Each number is 128 + 24 x the weight over its row's rms, rounded and kept within 0 to 255. Layers, rows and columns count from 0. Numbers have three digits each. The size before them is the row's rms in percent of the matrix's.

# q: layer 2 attention query, 128x128, rms 0.145, rows 0-95, columns 64-95
# k: layer 2 attention key, 128x128, rms 0.146, rows 0-95, columns 64-95
# v: layer 2 attention value, 128x128, rms 0.151, rows 0-83, columns 64-95
# o: layer 2 attention output (transposed), 128x128, rms 0.478, rows 0-83, columns 64-95
q0 079:117106110114154210108139153147123099152136128098105109148115115122132147124125121097113118136123
k0 075:106104162149103102163120188129098098125116146146130170124083147153119125109127134171139125109090
q1 058:107107100164139121123148151138094163107119094129123109116131093116096131091086157086100126150134
k1 064:111144136108146149097149126139107147123103141139140138168117129124139128151116133119114170095120
q2 062:140140104142108102120105164134157110115111115120155087156139132101163147123157137118124120111097
k2 072:136122095103139172101176099152122148121128151161157107129139152119117106095122144120085132131090
q3 071:130141170115129149157152106137129130142095105084133124147145131122103105118152169112130138121133
k3 083:143120123146115116102106126153133103118126117127157127146133124145109090099106140139123175106162
q4 066:163143088120160112129102185140129112118133123160081142139152144158139106111160112095090101117125
k4 076:113161111126123143126133185154127161120132150129144145087130135150144112118120138132090178102147
q5 065:103086094095128086146118115128117106141101132135108150095118136117152120132120105084146094073132
k5 067:165157120105134173121133156138123091139125124115125117195138110126138114101179101117163131141095
q6 068:157163134139112118147139141117131087097128110176136095115125142158149154123115140185145134125150
k6 070:115118144164113158111136042127139127107132140125130124146130093104101135166153113110091054116134
q7 068:119154146101135106102104184097144121146141136152123130182124132131142113165085119111157137141137
k7 077:106145090165149109152146178143100113134136113160115131082153153166130142084121143135090157123174
q8 057:125121197118122124150163108113130118124128110105132133127094101108086159125138145121129115137162
k8 086:160162106135101113091110174141129123082115161145138121122103119142152127108126131136080086130136
q9 060:115106144154110113109118117140162090131109155115139106125121120107155119138117128106099109136113
k9 088:136153107093131136151159126112125133156133126098133142106100134147112111124132154100160209133146
q10 068:106078105196137151099142046138159173123121108146122119182112091172087114126106137144147116131127
k10 081:147163132083162129136080168127131148127137124127137165121152115155149161117166116146121124107164
q11 067:133127128166146166111092088135176113111121077083133140149151131143146126104163122133091124082141
k11 080:123136103142130097139080175139128167121130153187117134101130100175138107129122109088123104121152
q12 068:163148185115131075125166179106155083141121106189130127152122163126159152168158121148176121147117
k12 085:135113088162132124163147092137136150103131102107129036145108116137101166117106117105134111143074
q13 075:126136109130124129144155103116130120108125145155117109049127133120120121085107122121102131127071
k13 074:136122156082135116119148077126135113139131103123146062176153122082164143180114184123148182123152
q14 067:121145136142114145113102151153145109104096151115167155146116136159110152129129130122125138107110
k14 077:152125071137141153134091098140104115140127147131135147116118090150129106085149087124110188087128
q15 064:125117103114136173111144136153161098137135132126093084113139098136135152089132139158119097136089
k15 080:136148112119131130155099149136100134152113104130146134154107153054135086133122103142103119093151
q16 061:118139151146125156125127127148104118134125100214091128121136153089133119120141153145196069137163
k16 080:167173141093135119120106193131126177129095151140155083151083145161139110105144116098111130107090
q17 056:108124134092156139121124117119126114080154104110126128143136118135135112129118107141136125116106
k17 091:161141136111099130109133125180141137151119122141127129182121122159119142115103134095135151135104
q18 073:111127108109181083142109200100085147145152148122083147122152123164155142145123105114109129157141
k18 079:137137156115111126138131098139128145107119151121121154107131123113119146149139118171130119128160
q19 061:118110160085095132104106127131165119112101138139103126139118123108136138088141114130163105130166
k19 072:181113117107124133132125154123120064128129139150109109164111127186117118131171090104169118139116
q20 075:117094128156095141161112110131150105098121106123122104127067138094158111157094120136173156153122
k20 090:163166142184127114127095195119084128151133163136145104147090136135105101111107077105141107140112
q21 055:159103144150118108138101153110099088146136113169136135147128131118123115137131099096153160136164
k21 070:115111139167153120159153174136130102104119106114155113101132123117129136146139144142129096127127
q22 060:130151085156149173135129117113121179090136151140131097125182160142137151119138127159075120129117
k22 080:139065148092131154105104186125147182118107128139132122160162132070128123137118146141142134145133
q23 069:111152125106133159129141148125138133121124191121133126113122104092148146090131125116093036129118
k23 065:114165161128112139152130113132165093139120106144133127134124109131128127174111136137165140122121
q24 064:134105137156130135100108098107111118154138132171132107166079112157152126153133084105134171155119
k24 072:131144121156144126120132161133145153111141144137130149071127117143140131153155176145103093158164
q25 081:079112144130121091137122178105123151141139100119099128108103139085138172110117156135098129099156
k25 086:142123119126132120115127105149108164126123140147111115110154136148120140116147118125094147127125
q26 064:103075125129114112144138141114157148133127121126110102118124106112150133111133137134127105147167
k26 089:145170132148099136114128114178113120108089137135117127153132135161156151125123156133130106130107
q27 068:156151125140144097140147129111102127111151109156077134111133130117126117143155141164163087135119
k27 070:129141163134124155129157096137105128111124157106156073125151128122123113106144126112115153114144
q28 065:134140130132111084111121200149170140110090121156178109160110157102148133153125123178107110094125
k28 086:125124090150130150111132089124139111127111122144123137140102101101132127127150090126051143136143
q29 065:118139122101120109102157134116129130119129104091150132155116109140071089136072128125091120108105
k29 072:077110152103174135146126165129088144109137149135112184128136109101135138061133108140083171171126
q30 064:119106167105125125099144115116148116118121103108126157162121109083120122159125141103150108158116
k30 064:132102117151148121111150106127149116135109077106150170112128130157097131160108127116159159125207
q31 055:160089088123105153144129132127136132137135125111152058108122127157124111113156126127122154098118
k31 088:105160124128133123097142119117156106120173158134116150112144136181141131110094133092101159141150
v0 095:142120142159140135116125111106113143113143088148134143197143092133147124144141147176146163131106
o0 108:100145134154108135128096176180158103150119129121121163036133170155156128120162105135111126091160
v1 111:120103102043138114131149125137143136133113159131111109142110132152085133189143123170107123168156
o1 108:177146145208131105173104084094091126171119129138117129116126104137110136135103123116155117143109
v2 119:139126115116128116160142138145164084151112138105163153108092167112081112154152111128094158116129
o2 113:185110144147116125163106097114132123094108129122153124142089077093121133112142115125171144157152
v3 074:111123131115148138122118137158122092168126114137128139157108118138131072117107133146129161148117
o3 088:142105116159099091123152101129141123095118139120140119121120108113102121112145098110165139161119
v4 096:114153157078126136117095074078144096148120075089155141133104123138117136112129143161116128153139
o4 102:145073068153121139156085128135124133156115139146123138131117078143126140139094132089133092141124
v5 121:099094121118129089167148115130137137105150169146118150099120129162134158134134135150085172172150
o5 102:154110168115162125108144097099087156132127140171118101057111148144154146140165103135154106111121
v6 114:176108153108106135120137129164108150117117113109123101117112122132157122173121132134176153084090
o6 101:087148116177112126107098158129164123143126121106107132138140121152121150105116136162090119117118
v7 109:133075128132132138089129148121158116125105090138152133138095162125125134157122101216123132108117
o7 101:159116136136150143122095108118150108141093121115133147098115131134122114140159091092154134135174
v8 112:104106111084162102149156121119132142121143134136127130113131160141137126172124113101103136173059
o8 099:101152135155136125173122133159149115140113134112076130129135083122153159098122190156113130144159
v9 098:110129139168118169130106137124134152144131113109150157180150132134150109133101162160144129134122
o9 102:103097116099108081127148161147138133151080148127116131087108153184150125152154106134139146131160
v10 108:118156085086148145102155154127168120129115155157147097037095127127094109140137138090095112132106
o10 104:139117140111113129127145122114088144111180129104082156178127123109142158129131131114111110127128
v11 098:123149186154135167175113114121122152145139082096128137110137133127157122144094129130130103111137
o11 079:146090095119127119104109184169149121133086121107164118143130158171142108150106150129136138120108
v12 103:098140105097127131116144113167158093144115148122147151108110142162100148088128125094105127156126
o12 108:135112162105116113147155107084081121183107130099146144163115117140086143142139149124149127125138
v13 106:117136158139117131143104141112109151101134119126138149127130116111138117121145137122177124139099
o13 118:102157143095132144106165162148122114131132119111113120119152161174166127120114145147084114086125
v14 134:148097140131114076127129113095122158100103111143102128131153107128178116175134129151185151119088
o14 116:106154133141125140125125168159135135138109148131117125089142160158152117107119136150073133083166
v15 123:174107130154077119121135110137127142129125169121134125105109102127112152143108094183144153101117
o15 095:127131137125164118088076120130128149170140129113129113113121142157081115129146101127120116135132
v16 105:081144133104135128155116098100146098113123139146135119123133125165142099142127129131100152137147
o16 083:131136113143137157120125126135124141090085101148141143120116138117133114143142124135149139127096
v17 122:119103104092090107123122130156101116148161148145121131140087119174109110135124127129117103158169
o17 085:138167088148175146124124101107118167117144132126146106125144104152116142107120132102147112136094
v18 098:087095104117122125130122141148149119126123138103160125131125165156128143115121142137040130164114
o18 117:172084152119176100140132098069126144127118153152109146105136127128143121181144108130191123167149
v19 108:085072139137096155168107118147111186115102102158131144158133131125150115107139139169126154121127
o19 112:157140141131130130091174094133102146129099145146137111083148143162145123151155090103155117091144
v20 086:119101142087127114119143101124142099141094148126131123069134111139111146174100135123152169093090
o20 084:155156156147145125115123120138118120135138112145132152211118089139114155104145088126115107129128
v21 096:138160120155152088106127118087139064130142104098094146136137155078134153086139104127134126156102
o21 092:131105147105135144179101161140149105127112121138121157123087126119130112119140174142125131148163
v22 114:160139113123102122111150136103121148136128169131124090153128081111113103162149132129130109086114
o22 090:107129084118082132154149147160110131098133107121122118177105096120070135085108139126110121136097
v23 107:109134094130117070143111119114145121133133111115133121103155155125131158108142130143111079109137
o23 090:126115106077187150124138107134120164136156147146132130168160096113151142105154118109144128148133
v24 107:118123147067142154110134094140126124134084091114163119202119140139106132136118131135117144125134
o24 104:147106102170118139147097131099146123142131113114147132113134118141144122121104090107183144118135
v25 085:101136156124120166128113109167149107148134109123146139107092149137171144136101155165153152142122
o25 086:131082066146119137113117139140168100177107132126143143138128106172103081119151138113165172139138
v26 107:147095129118163168128126148097068151108143088121090158182121112128155134124114117133173125140125
o26 095:098138156175120121121115143146154104156151164127106119096172132138165154121135137123104127110163
v27 129:154188145129104070109115118155168111141100131125141108109109140105111107149144125117118152106099
o27 093:136095122126116126149133120122141110108099110138136141163085079097072114116124148149149109133115
v28 124:122124119116135166168120127174160122093125140158215097070118130135133150142136133111070105136178
o28 096:165097157137120119115129112109137119126096109126138134139117153128151150147135111130184135168113
v29 109:128122141124121135105104114106135145160097095121173165156158152136075136111155129181162158116109
o29 103:154129138147107119184134106121128109123088139153153120102101125140127119121117135120149143117160
v30 120:154117110087122099158166129145131107128113155123107120120110150161135122202136110128098119107139
o30 093:149127124160156131148080122116133158114110127128149125159121087068141141118131149141153128122138
v31 113:113136124126134098087133124097157059104129151121109115116156138083123141133122127103117062106113
o31 085:123125158056138146156110135107116126122125120149131134151128107097135121100121143160103132140145
q32 134:125117123105104115118114104173106191122109125119129124115158123136122163108103118085089114165127
k32 133:127132121098145125097123148093100127088127129111120149093093138163144095118165103127147104173130
q33 154:124116131133125059123129093140100152124110131127173073172129180123115140157152130087143102149116
k33 132:158149143120130134114151079126116132126150118123115170128153111125111126095134130127137126096140
q34 117:100154175181119133113099154127116134113130162068139102136151148117082140118122114109141126104093
k34 130:137137159117113118114135166100110112118177131155146148162125140150135113108134160135154128134135
q35 148:167113120097129112133119095090110157132116121160162159104135172155119114086129126152101151149159
k35 137:133121141143137136175174113098136130174103113121119111148121084097167130141094136136117092160120
q36 147:176122126151139108091134092120143147144116099076168129087102131131161102156159151130133147135128
k36 139:121099166120154139159120135106117161133090138163139140144123142131115140144099117119106121118145
q37 148:130083144146126151152143153093173116123109131175140163164116099127114148159120145185133151108193
k37 115:124159168150110169138130125134120137141133129120123100129128145084140145093098152100104149118148
q38 126:123138109078122162104112100145137108143124117144148100064116086125131145146162127148116087173123
k38 107:152149122141132123155114164112111125133124130156098162106132125163119150121122169118123172125134
q39 134:125124157133105112122138134121167138117122118093134178167174180117124115049127154137136150108116
k39 117:123141135146156180112110086122121096129126108151152104123124125143120088129155100115088085144160
q40 123:119159161138095099090125146100085088139095138122117090165146167126144130069121160134135112090146
k40 139:159127094119098143108116105140147095124145156105147140145120127146154125152129108123104075144174
q41 144:136118144106113129136136115111146140112122092141114135161109163146127115100136153182110128059169
k41 124:133125155118134153147127130189098108134120107122147106148138124120152107171078137119103081174139
q42 145:108173146112097166144150160115142104124119154129089109112128094150135105099158080083105116135128
k42 130:151117089139093072077086146127144132104135139113142137107124133154104140153107121120122154178111
q43 129:113091142129126082135103113137158139119117149141136106204139124088111162093140114156111125084110
k43 133:126135148158132168145114108149137079113119135109109108144117143131123155144141140130160117155135
q44 142:070147125130135118140141161117146188128133129102139117151128100140149112123070143141127095143110
k44 128:131108085147137091080142116120110136127115126103106154129153154121102132154128088142093118133128
q45 130:103082139134129130163163162119167123126144090164106162117092094073116121137117128114115138149134
k45 112:120150155108122122141146142136107112156114127078139145140140147096142160107129114146134095136103
q46 130:123163118130141117160120184138099113119120115100137086154146147134140110142063127118117109131152
k46 126:154119114081162147088166109160145092111108160133106120137109120110103124127123143128113169114179
q47 133:130112106097108103127125144147165122112150135111144104111119139084098137157123150073148113122144
k47 113:104113098146138123119161105127106142125140137155167130149131131141136160082135130135110132146148
q48 146:148087110073121150124152084126107144140131141111142160155086082148105117128134105172104110151099
k48 109:068148129145164106167134156118089119151152124146124117123147141085142115135150104118098141151135
q49 126:148147117183160143123116130117140127146116136107111133125101108073147103173170134109136120164135
k49 114:127105130145101139126113168091104111119124122176130125135112180077113132151139160153139155088121
q50 118:130080119124151161112130109118155150115102122193178128154116143089153095137134108119135141118135
k50 117:146133137134136129173139139142151128123129102165096119118149170072134106122103159107147130122158
q51 139:140161124123103115103106148116129140117140147078123146169141100141086087151095124102144133115125
k51 112:119143081178151117103136172091095173114173143112116166129122168142120116145144108162131132124123
q52 145:114140094140146139166118135130164184112142087129119145116134100115152134099126143096172125143168
k52 134:116133145150154132119120128129087153113141146138109112142127111119132149166152118151093067135117
q53 131:123132153131127156093123169130136159131119103168100099093134152070140113097120094115144147109109
k53 125:129117143125130125139123090137160103130157142130134129173113113130118123118139130139147133106147
q54 132:129102148107125129121155189120116153129119136087118114184137120160131133145151128163091123154112
k54 124:135119135101132135141121104132133089114114091105117126155140117133124160128114145108109138139145
q55 138:122119089112111120135114125111111161121122108143154130075181071087120139142168158132081157138156
k55 125:157136142144159106078119152120089123157139118091145164138123161166111144137103106134150149177113
q56 127:130119123124113139130112095109121145114127115125117141159140084108162159139125162122173121141146
k56 114:146128146136118168099125142182089106126141160108132129119129141084129136126153160148133080115157
q57 136:164087116137117154103138109124120135135128096142108106163129151138160135132139105171140096136111
k57 128:129121132103132101159095125148120107146161152105130120139130095149147144158134124118119133172113
q58 141:137127126144121103092167115142143166118131102132149155172105129058152128081125118195136101128186
k58 122:109112139109171120167130150129081117149092107084106131136112103155090150157119146150125124100154
q59 139:132126131147114138109142137121132057114119113096123144170135122134137166143143127120189086160098
k59 118:147138114114109127138100130106097114124138141172121131117130169138087114157149130112132098102147
q60 133:157122103141139110155130176118150124113134093199133091092100121099132086166080130129113179119126
k60 124:124124173142142121101152119180156137109079156125116145159158116102139154161097107117131134131129
q61 144:135122127191112141151102103115152138112155151145129128163145121107144158145125138142119125121134
k61 114:091138143163135120095117145125089131106094114119097146117121174156100137155136133130160099117128
q62 145:140122130116121159129132186124169169101136085207098137146103131148128075149102100156142154102165
k62 155:114127139159142098145125111158179154120083133104124124162129125085125125145122124123120146120090
q63 116:109142110135113122134130171136128129144107177112138115090105116144151109151112123145104141109128
k63 114:115133128135114101088123166135114133130114129092157119138148110129143176111133129112140184106170
v32 107:141080142123115121093127136116133141114101166097080162145147123137107124108135090139101133155174
o32 128:115141143147104144108113117081139120088122125113115164089136141119078165141182110131163131119146
v33 120:117151137112150133123158101145122089148144150105124026166114155140144112044129144128126126134130
o33 129:125115100140125111123159154131083132129109139196110147126120126155151132130112062179123138108092
v34 092:119152103161108082121141145114132121122125089168156125087133144097115164110112125069157162079098
o34 100:080161105096147127155124130143121133165116126081136141155129166153142144120113139108065137135141
v35 094:107133138142131140136112086124143091129158102121118124134153130160124169188144124129150153116125
o35 097:124162134166106115172145099123095128142115124100160175086150160120154093139132103102108117147121
v36 118:140109127144138152135168155111126140161146151114119140127102131132127133061143159086141132136137
o36 124:109098117124138121161157118111135110113132115156129137170100120139193117119109082152133122123097
v37 121:096158102092126148141149129129157161083121146132142159086142111132136158125096157096175069151109
o37 113:125106103175164105168155110125157123132100123121139114129171081118148124131161142107140153167115
v38 110:122162133106131105123136125137108102104113109112135081147131134140147132148111132079135157147076
o38 125:116118135107100141145133114150130129130152155157089116127135100098154104135149151109093099128136
v39 095:143193127123123130142123110117122111163094132098161160113113111083148096142138144060105111168116
o39 098:108125181115118120121133129121141136152110139079076140122141176108098120129132165080147121119191
v40 101:153148116101115093154147139117123138112129128135139034099120163131119131130108131094121156129126
o40 113:103096140149114120143178120085164138123096113152147125084138137087188123140121175127112081084186
v41 096:109084151160134164129093184133131152119144099149125139150133112126123127114069129166161117106169
o41 100:143132096130157106121110097156157107141119141143126087119147133141146110119140128095137145151102
v42 093:110088126111121099110122157125122141141117112132113120144142118108126122142088107173158178145139
o42 106:162169114144135134150147109137177120104151119155121087080153145133182113111137123126095122126160
v43 094:085158134172092145111114142150150120123139127107115133108124131156119146100147123169139079128092
o43 104:119160131149186103137142117134116125118128116147119135133078085155112146125133132123132165119123
v44 108:137205152143118127105120106112145121124128131132150121144125135127111116133085112108148133092152
o44 117:120106133108151165160175081117099146107122112129130100146167135103158113112117164119165115142100
v45 091:122153135125120181135116097173123138121142117140169150152150067152130130140119144097119108159118
o45 097:117108126161105114110112120092155132136112130132125119105142106119137132152111151080160151146152
v46 105:067164145137121120137127127140122127115127124156150147099146119123144140115159165157135087108127
o46 114:132078113149139094130139154156175117115087115164122121171080109150120132113083102129138164125120
v47 098:155153143135142113139105114120114130105126081144125141113166114102108159089118092121113172100138
o47 114:124104133115116136099121140114160126121147144141125138100085109116110159099134156116147113137147
v48 095:140123126172117139128125103142122140142123143121116129156116133127144103154134146125137077153103
o48 112:100122100089160123096154121121110150127118131148116139175137166128112108137094112086143133127100
v49 120:111118144126111153179061090164129092126135110161159150135136092147108115144105158086150188143161
o49 136:163102084126129116158123078126137155127073171174177097090137142113145115113126127130151160136102
v50 086:172165127156128128137122123139120094122155120139124110139152151109149153121148136076148144134123
o50 098:096137126085126135116131109131130143158167140122067141099118123091160081119121143168136165120127
v51 097:140125129161149115127134153113119081175136167115160123117124140129135068132131161182103086152146
o51 085:113129134132112165115150124144152105131109100099083144143099140164107110123136102142137137140139
v52 093:161125118113134098150130124124124143120153122105141187102128116123138143169153110163146194099161
o52 093:137084126098138138106144136118112142161136139097139123124060139149202160136098143154107157106118
v53 088:097099125131124150122119101123158125144118175147129155149108105170128148164125132168081137105124
o53 081:159112060168171108139107120112147157106113148121154105111126118126090123142143092118165132127081
v54 097:103107132158180151144117114134155130129115086105152153122135132129124102121123123100139133146149
o54 088:116088114133071123106111136133182124129095103151096138130081092116134127123146134175144131130135
v55 092:144184136154103163149165106128115136128147181118121142129111118111113127117077124072163142135120
o55 109:120122094154147150143137144147120109124118143160178108062137131131104116116159157123099109129141
v56 098:114192146140135135123137092135121115103090109125176120122123100103119168164078138069130082166110
o56 110:117114126170152114177130121176127100129137172112129114171096104086141137122174117103123153176139
v57 092:111137099138131082128153125132127153137112170129141123110141129119146125082100115183146117114158
o57 103:099132130069108176131144146106171126117149107135130144124152127138108137115146107204141146112117
v58 113:126172111146148136134133108119138087128119151094143196080122169132133150123107126071087143113090
o58 106:122138146130143107155113107119141133142120125127121125152101099127081091141149161106112148154143
v59 108:118102142106126122209107135119130114110109113125151073146135118126135108165120138103180176133093
o59 117:109094127146137118129120109123120107120131185148122133132092159151184105103112091099108118119152
v60 118:129146131164124121152124129135143094125126089105119129139148122162141144134101162107134167056110
o60 125:086108172109117121131070091131108102173110171130155102139135192118157145142110158109106135126122
v61 103:100091106136140117141135148154106123146150135107151143136124121128154153209144088096084145158177
o61 128:169108101153125136123116104134169131087139134102132119121078108104145151125169095129159099185141
v62 105:130167124122133093142109119121141139122131101153127137120137132124147114139097109103165133109152
o62 124:124120138036117130126160134146128089167105143151144140149128123133128109107150136139089121164113
v63 098:085074097133135160134110169130130134152149152110124105114142144126110113165144112185126167151132
o63 113:164182168136132094104096117113108133113159136132101151148082136170124161128149081126129127122137
q64 048:155117103148115125135112169137155142132099121127169088111113145098136098186138144128176090125124
k64 070:114100129161151130162103104110120123134149160146131137161131108163169158120155146171084170151168
q65 043:111116156111126150116138127101133156108149109143123137155149138133134173110141137163140089136163
k65 068:159101118161104144129128164145153202107119129130147118094095114147089118129129138149120122096097
q66 050:088116106105134121156103197106167129121124141113108117135116143153152126108108122104144169132139
k66 051:174158117139120148101112065128124084121149176075136138136165134123102124096124119157175127126134
q67 044:104141122124134116181147199115090130104150125122128090149133122159166149137149122150108129140144
k67 056:108109083107126120124092110109108121126115148122117121073122156118112141097123117168104155124120
q68 045:155141109104103136123122140122124054121116106110150083172101118109112095125109123116116061108079
k68 047:132133165100153091141113112109095127097136170123133135122152156149129136098131116129094129099156
q69 049:153121121143143089148127063114090148130146105142110146186128130136132156112118127139111073130120
k69 049:141137186091114128161108081136117113127106120166131105106135157130153123129137151105103128137117
q70 037:084112121130125147141172134130144085132123109130127157122151130099147112124105140188152091121144
k70 044:092130121145103130147158081140124144115111130094111149088125106102150116102108149102074119149105
q71 053:116093144113139104159154200114153106109134109122107084115135134129145142149104142164139114154124
k71 058:171142176108117121107105096134136127146129110116139098165138121092115111128155082120174164137137
q72 055:092080136121146124144132090114142130107131151097128121144121126130132116117089165139144175133129
k72 058:144100109159115127141142141154143170113104097112159122113103107161146127094108156151084087136114
q73 052:082151100146131139133131132113121152165152147135124129170126087121144140095105122126128157143133
k73 062:083114137152152124134156129121152112112127173131120117096101125132131142139146123151136140151126
q74 047:093093114119109157133133123131187100123110158118167129140123134096184131103152129157132148115126
k74 051:089147144139109122121128124138168179113110102100118111120133096161163138134083144145090132125145
q75 049:107130142125155132125156079114090131130169154105104134134157121130120135193133133112145120149094
k75 065:132096127124112179131133171099112080121132104181134197155114121117135153123138120136194134115129
q76 069:102124107091153134123136117091114123150166139140098129137136095154142151113113122129108126134144
k76 077:127105115159153139154136155119148109086143086156109127084117115123145160082155138113099136152115
q77 041:140124151112103141111098181145137147149095086084147134196106128128095114105101147143116133102122
k77 057:119128070126152144130111126120161139111159123117124142099140096135114148121133125130175153133153
q78 050:168129098119159129136134131121101169152157156102139128121146108180137143152137119112154119141085
k78 061:129126122152158121142158202141135042139138113138112105091173167111158101181147160135148118134131
q79 044:121135119147089154114124060134155086124103117117138124184098111113106097098120115136130104107095
k79 068:102143070136124148114128082120123171151139147150100113155113142110132154120133145131094160147117
q80 039:159081111101116091088122040118087139162127131130105097082141146153139127143162104120139118132058
k80 055:134132105152122037159156164108142123146111137160135138151106134114139131157128136137114188134119
q81 044:166120153132122115113139124136120161146114134129146105129108129129125119139178110123123103133083
k81 050:132152124148126163132118169125133164129137138143141191161136100090118109140161150164158134124085
q82 053:172159134098105121114144214138133150132105112117142155150124144123128123136134114106147117128119
k82 066:117114108107147131108124181144125167134181148144138155177123142101147113122144110151169143159169
q83 036:077112127138121140136152144097118160106127130094112130104119133139112148152103132185136145140162
k83 047:132107194100132156121141144137119169127138131116115144186134113132086134143086142064140116148121
q84 056:095135175118139110106127143111088140145168128124106149115120115165124152141093137125129138138120
k84 081:143086105135147139137147201116132113111140106130112144080106139142131115142179123159150119166135
q85 053:133150153153132142141133223133090097133165134120102187172131133167118146095094150162081169132118
k85 057:131111159125139145136105080124131140089124149148132097079117143111132138108159140112149107112149
q86 045:147107099150157113161090083115107137159148122126102146141125118123127150113126115140092105133109
k86 056:130107135120141090158128194118148106146130143133140120085100151112109133137143139127177118122126
q87 050:142120087112153143147128143114113143133109124162133064124144145121117094143154130137142156132133
k87 057:136139129128120102141146038106129117136100105139115182158147130122122168089126109136103142121109
q88 047:139120127138120102120126140103123100115111091107119122125128113080115106137076148144143136129135
k88 057:131121156101126158118102090126085142118129102141115186104139122141127126081083139140106096119135
q89 043:156144132172116088141091086147169149145097145122146190156120141150116097167124093104151174115117
k89 060:109061073102151171146129147110105160104129157127142137115152111145131127090085132141103114132096
q90 040:116076140124143160150163098134137147134133051116129146092140133091137140123142157139159184141138
k90 056:145146117169124068128124027146109132131132140122092185158119110144113122142125117137114161124096
q91 042:111130107131117142099092184142129107131115119097135143119099102114127115123108114093116147111093
k91 051:125065089100163132118140080112143170127128181077134088114131083149158099089112126129125102095135
q92 039:110142112117104166141131126153152100140101152165145142146099130106132087154135132122122081102141
k92 056:091111122097136174154132120118126103148140121132121136125132117145138131115103158117146159141091
q93 038:152140086146130140138088077136119168133114143119142158115148106143102095090116104093157122109149
k93 054:119067123108139128161136103119136088089116136151108119119133131145123147058125152088082163142119
q94 055:144170127160116143096119045141113129153143152099142120102135121158103125125148114116148141110136
k94 057:114155151141150178160131065076159144124133112129144120125127106161101119125104130162121167149152
q95 044:150136156130121112157137095096081166118136114105141130121138159197117120174124150110174108145149
k95 052:147127131138088177114097099129093130117140144103135143160121156087140113141137123159113084118124
v64 095:137110120112142123100113144116090158110119139153127129182135077109137113143142115088154115129072
o64 102:074149135106141105119148144119101094108178130105081148111140121149095141104111139102042118105129
v65 091:110160117139122144127113108121114128152119160169126157098148143108107133129148103122168148128131
o65 098:139088136122093161153178122147105129138102102101128118165112154148114118127118148153110144126113
v66 088:118146173205112122139135132114165097153124155145145130156126158119110109115153138140136139118139
o66 106:131122134110131108107119097097094143169105133132117118115109128109141115149117088121139110133103
v67 108:098090086134115135151147137092139097133152146090118145132139066162129143135106137108128121116142
o67 084:143127141125153128153140122149110128150131134140157142111142173148184178132117133140125156142138
v68 073:118128121109130135139119110114105151143145118130157135138107132127143100104088137126121165122184
o68 092:140092115113106132120152113119148136110116128124110088119094134134108127124099148134180123115080
v69 107:095133129085113098143112119119108136150162158163076145162163135120122144115094117079100100132173
o69 099:131105140133162123140156111057126145094161142139129085154113117114121133129103138147136124140117
v70 108:111100142091124115135151118126125134096141099178086150160160147119123145154061121168118136116173
o70 093:129128181135105141098120131149170106146090152133125132125115142115179151110101106152116123148168
v71 104:113132124105101135119102082130092112143118153132094168181127111131103131083121107131156087131137
o71 106:154132120147148118131164107107108153131142136123139065116071134099116145141101115104124149081096
v72 090:169148146195137129084136118115101189113131144159122150132109127100111145147208123132152082139078
o72 112:107129139112136121134116160203123110165115136114114134103141153149127094128106149127087150118172
v73 059:088159150142136127091111151138131138158122134128129140111125151134119103112060109081117105153142
o73 055:087105113093133133116140120075134095088157108112130069163161134141182159141099153137143132146134
v74 116:121148109102144124132103144129113144126163088081072134115162102142149132127110160145161139135089
o74 091:111128147112165149150149127122086140111140145151108145147132133111125140139098140160110101109141
v75 083:110125094154122099126139142122156114125134138134117121144138141179142133113118108109151153138134
o75 074:144157179107131137131118114079116129144113115163134168107138145170172126138132146120125110145132
v76 074:134143128136110112111117161119135085137112132190119133065154150107142142151160131112142092098145
o76 091:123118145135090171127164152156134104078106094119116149186124126128090160108126127126099147131091
v77 091:096128168133160149095153110150118090172148124088116122173138102128127134117086148101115091113120
o77 098:111131134081143113146129110096108160123211124125118162146139136105151152103143141172143135129119
v78 116:130106091102148169163140146138155112152142111168124136104135135143117118145107141137127112136157
o78 092:143121130120078109126136118124180152064068128162139128158127138108151108146136098152128131162105
v79 095:147144142121144146128129124077123148152184136100148166158151123067130110132101122103124164127137
o79 084:106113132147141116139145108143139132147130154102068104129109072134090133131161114120135133129137
v80 089:115091144089120126135148125109102144173150174036120122154151085148139150145127169137093128140164
o80 074:120145124148174085106125124085109196106196159134103144100165154125124141139136127114154105119130
v81 070:132115135112129112170125167173135092129107110185121120101143167148111127160101137128139128100142
o81 066:117128138148078104154134090113135132132083115133141137146119083078150083148127104132130097134149
v82 095:129120099089141145103174133118135165124140079112138140121139067179115110115110124139110109106122
o82 086:124143114125143100141094112115075120179136182148076147123135131095129122135102097115072127160140
v83 074:108088094130150113136148138108162168169161165096132107082138088151106133132116166141114113112142
o83 093:191132093135111112123128131122114150133148096161102164128129078136147144145143104127128129158105